config.toml
norm_eps = 1e-06
rope_fraction = 0.75
bias = "qkv"
beta1 = 0.95
grad_clip = 0.5
decay_shape = "linear"
batch_tokens = 32768
doc_mask = true
train_tokens = 121600000
Each number is 128 + 32 x the weight over the matrix's rms, rounded and kept within 0 to 255. Layers, rows and columns count from 0. Numbers have three digits each.

# layer 2 attention query, 64x64, rms 0.133, rows 0-63, columns 0-63
156102157077168156065113191158115123190136234101105167097118155129060102112135118078142133131169187103143188178113127103130164076185107134127129085178111142107093167118138105118093127101172153
147112172074194116101096208145117136189142167070110178157110145146096053092115125080150098158136154159133174173109164132131175089152148135178106079143115148091131111129109136125048081166178125
138175128188081107204066136175150164131175085167133095176122084113201164100168144120158131118110134118185126141125139146104083175111158094148166166158175137135145133111183133153081142144128097
112111102116106120112066152137102102151145098046139138162100152161129089116132183116154185148059123130160189163133129153137120065144160117181095141127181152146102165123137120141138090113146189
131155142123199148141144097130082113103140138116161157091113146159105166159109130113114094179176137101145103122181108113150136135114128155112180160092076168110077103122170119128066112130104085
111167124133146143120148159130146112122119151156219105135119176162144135144139136154093093114213120183122129112111142112119119126089171139124206130091114153023135054027199152158084158078102114
120078163111190151126149153131098123104163113093112183069135168113077128181147082136136115149100167126136151113092118106120108141176140154108139109104152161151054168176100123067142126121120100
043108140210203134134174146105169108121156119169135066068137150130140182170108135118124046160196153152120094110136095138164142145119143148101089093143110069127166108138076197134137150143167140
142130085150088117255129148126165078089132098179170114155090137104129116128112140115132130167143125167174146138136126135160152100116156091125087155141085074103120072153113135197163139135120174
111084164160141172056175158202138128094142128122095118124101079101104112129101114061068139149065094132090124111151121144115109134156163155167115102173163095168137131170120166183152169121139151
092146141128149114098101168186124156143231119116053132152155145154096124143137086025140087154147144179082150155182095193172168117140152199162152110136117111192154198138114133120113080140097092
121115165136121112146118043131103101146110129180136135110108119127072191146087088135166125104154115087155074087175151105120143161124060140089131130094126135139165148118112099136154143161152099
123112124143139139171149149109103150083119174054146131112113166113166127115121114091083110098166136157140118105059123136143142113127116158143150103090121180160156130126124107112105095170098112
148133123120098132162112145106152136143062125134136088102139143105112168121121079143145100121143119116144123135158101070186097083093083155173161176041080151117133140143150122152123152159131108
095095149079121098158122110145126139105158162190121121106142111094137166136058098135156123140108117096139093151104079140144162188171125153049090140137096133106116174137132151146143101160143143
165090141104153104097106127139176178108089114163176080143140133098110130115131125144161146156104131083110142150100106170078098150143139103107132149138159160116115101148201106154131118069109136
162129086127144126166135143098127205127157111153137138160103087137136097151128156126101129130093119119145165112072151130117086135119108155108114192121130096151098178172119118097140161090154136
123116127119100100082128109145091100106149157100086169163161128184077122130118088097120151125088095164139140133106175129131146083131127110154134089123148149155092129062070137161138147087150118
185154085134090177067144108135122143144071068130206090102122167151132137082117135168126126141157131144166112102139130117137084098133134148149159202074130107075130089121149148121089166133101094
104120116092136072058146109156075080083158164132100131111148132078126162165136128111096157139130115071044080165155148148049116173110128076148097037187136171174126139151130095139182126184120143
106107132109157089075175176165138073158178109110130137118110113139099114121167087112108151152176098163134149141112133122100121171088113131127130068169126164178140096108050089185160121126158093
125139139158159090119133084090105160127149129173112136108126122173102156166096138126145134124149137112124112147102096133151123184099148117102116131105102154107124185093125124125093176183145124
089134105162138146116173146151147076185106079091123128133121091127186133125112154110172157130068108135134161130138140146110128097163130096149147109198147106133118071092095170177123131154150115
113088164121144121162138117150115162072087143128121132124115080105142193111099140124109148136098118083147125112160125163069127139203136108067075145102154163137149185127074122110150113165121119
141148155142105156113125190140114165186141124121134124147087104127139128139142152136130088116194154168160131107117085122155123095123163165113135155082093126107166155110126134105100142110143118
169116130165143116135141038100104112137131103155173111120162175132102180167102064129084106161113128126094093156166160152095131179097102141104136159073114149100088144107166139164144187181080082
111177128146181148181144123092179175099197047123123123144115088130163112144134117118143097129143134097115138122101050169138114196127172148165128151121115119119172157129136150123136120129124099
147138164102153092084086151125066073145099181119087144188100104148081060152141194124170185165144194193054166081121145117145142061175126062134071077192189129151152105131111129119098103141187160
089141164150151178179128082106114065143096156183154116158138106110151132122054099140137121210155179153112113088181169123144133106097119161126134135101103104064187096127154178138075087139109120
155113144089106067078121135176135150195147158127134160152065177170128111153144100133130092066169136127187114130098172139142039029130090122108167134121132137186096076124169109124166149064124133
154140137110126094135177121173139118095070163128149056167165134136135079125110139123125116161115092119108105086163146068137112144129107138122124158073178079075136140063182147104108137099128146
150108167148144148107117064141126097107145144150100097095167240105142159103113085136124125143138125115122102155187142113131131129148115109198135119135108165141131114148161147156110141158116131
142113171147119090120137129049095156120153142061103133091099169141171151188077098131091166104170122116141178147133195113118100094124084131103156152099143145149103135118079147146164121216095173
127167122148138113111107048080048102116148091133131174042099169093126092145148164176116191100125119115125130136150124112095128163127185148082132151078124121144139133123105150124136142160159155
107127157092132128098103089089087161175133121110114176096120122117132074166139059128176152129117130142105155092055203153129096168096150112121131131135147156147163105171103071081130138119128124
109107115126067102145109101097077092157113168139126164098115149191116154132089134121090133112070109133156092165184146063099127137092067159128110068131172111129139085092090144154208166191142155
133130092119122175111078120114158140123106104126109120088178100147115100094094149085151199150088147115112107172134094152146127115098160073112163155092161145125104123149153112082122149115101137
169107113144147077093122150133151101084097113167126153076119140148141142095090106112161120166162138149111115135159125157139154123136106133146102114126090089065142095058151132138103134084146115
110122132093104073047122108111117173133050159088099090097096141162134105094148117226093122090117197103153125147155167053159101110169024096119172165122150079109124045103146103146105127173115170
140152153050086106145181204119103168111120150085129167119065178053122150099102074137069108103146176132123130101155083159160154107136117140122134106115082140160089116154119106065138068112086144
170149205118136105071109094135141136133076124152126041175130136199143136160117123210136072112161095151138127125145149091197102107128136120121135145115110108026079094052169134175093146105136132
130157098106113136199134150089124160112097191094140172121093107103199184163128150107170142126155086145125146104120206087085111070107144127097150107141097170204116213123046160145162093139144128
174133119138110148100145114161164071137059118120171031158132184147114112127120098159080106111121115151164096088152156149110139128136149158157125149087115123085124058127152119125080134067113105
133112151117156090162182085121138151098126115174146121141149137116127148094109093067073119100098100129165093172132117130054107188097063099150108120192129195068089099126120059149133101114119133
124105120068086159083118157157118153173055124078122143073149140103090114142119104140132145131088071130158122130076119124127114105141126131149162130124139150196114073161158103120145121103127139
126120136204187130161118160053150126087167169158128092118125155134098123138146173120129083177212104130122180142096119131084167161104126131121163102099113160100231127111135182141126096136113126
145152160152058119140117130095135167160055140081140142154097165125174119126119125127163145092073113138110119075128134098154162140165194126107145142116139101142169148154145167085148116126124158
124130148118146111153135142118133096117175120138119187069173092057147125183202164136141134119101087084083074122133096100091129152090125109137075083213127068183153115164159111089171103119113150
071113128142167153214174200183109108119110201142170157165119103075134125126133144115110110128125139096137086135125116133084096140099105135089115104118161120124139073111182134104143126138176185
126121102169121143167106038077098107131163127132162158105173110148104131143142150127184162190145079109119112111170121088151106065102143131123160113153168138157157158115188124158168126147126159
067145147056140146178085081142058122170171160173069186108117121141140106183142157118131118088181148160168122093137215105113086128106075153076108113133094104250164163172091120111150115109167073
101121130113171172163134100148151113067108128113130137068146155124125155140109091120128141148117083127098138111065139162119111113125158119155130104171126178172119095120151116137125072097086145
124143123149135107029123114155111139172125131128134150118142120166148076148087147116191130181141108100102069107136148167167111084107135107133134124206153104080134089038103140130140141111159141
148124093152139170185138177125147175145129112156103077126090115148072090128151181099118054172065099090084099141181124135112137085089108131119136123164150092085082184144090146104132134155122154
152152124140160135116112170130179139138095153171134046208090160157168169148160144147136054092138133168128105124166106152153125087128170131168102132105084118053117098110127134127069166071130119
102134122138132114132144092152130176171157148169132118112105146114103113082073108153101158115138155128225157116138087126160160107176127177111134197113100135108147151129132179123099094083116128
125125132132101165079130023191116128165099129110124146122107123224103091116092146170170151145144130069152135093066125065167113154115140117137125106158164143138121082082191100156160153140107091
082160097118135125130201197089135193129126143087089146119067131067239121088192152177109134047087174096128106120034103088107136135161146103146121126148074065093150140109166117065144127163124176
134163141077131095147184134194151209155130076153136077134098134088079098122129116133118207164119139085177141153154081118090120202121196112083133209138103134115084177157195138132116072139166136
133116114076145179139105096165159127116139189117139105119161170090151132157167094133110130124126082148060071113129211158127097082123102131152119086182139124184114167153103096149138146101101159
227083145120092102133087104115185124126172099109148164119144177114072132097099031109142156146121122077126096131113122175149137112113099129153163141071163186213052145170164087139164106094079115
131128144151124096148165088132134148157184131158134162190159106102113139091097062107044198177110155147155154124131135160132111167180147129116131145163136149130087212161094140088158119156129087
136125140144105144104210106077085154179155160081142095146145115140160122150088127138083141126115145135192103137109162121139108132125098146104149161115130139140146150166166154136101147139119144
125163071093138032094141092145089112106123171130147169084145116129217066101153164132164176118149128103102120108118167069114068146147069101109095112144167065123159110110200080119140125131110156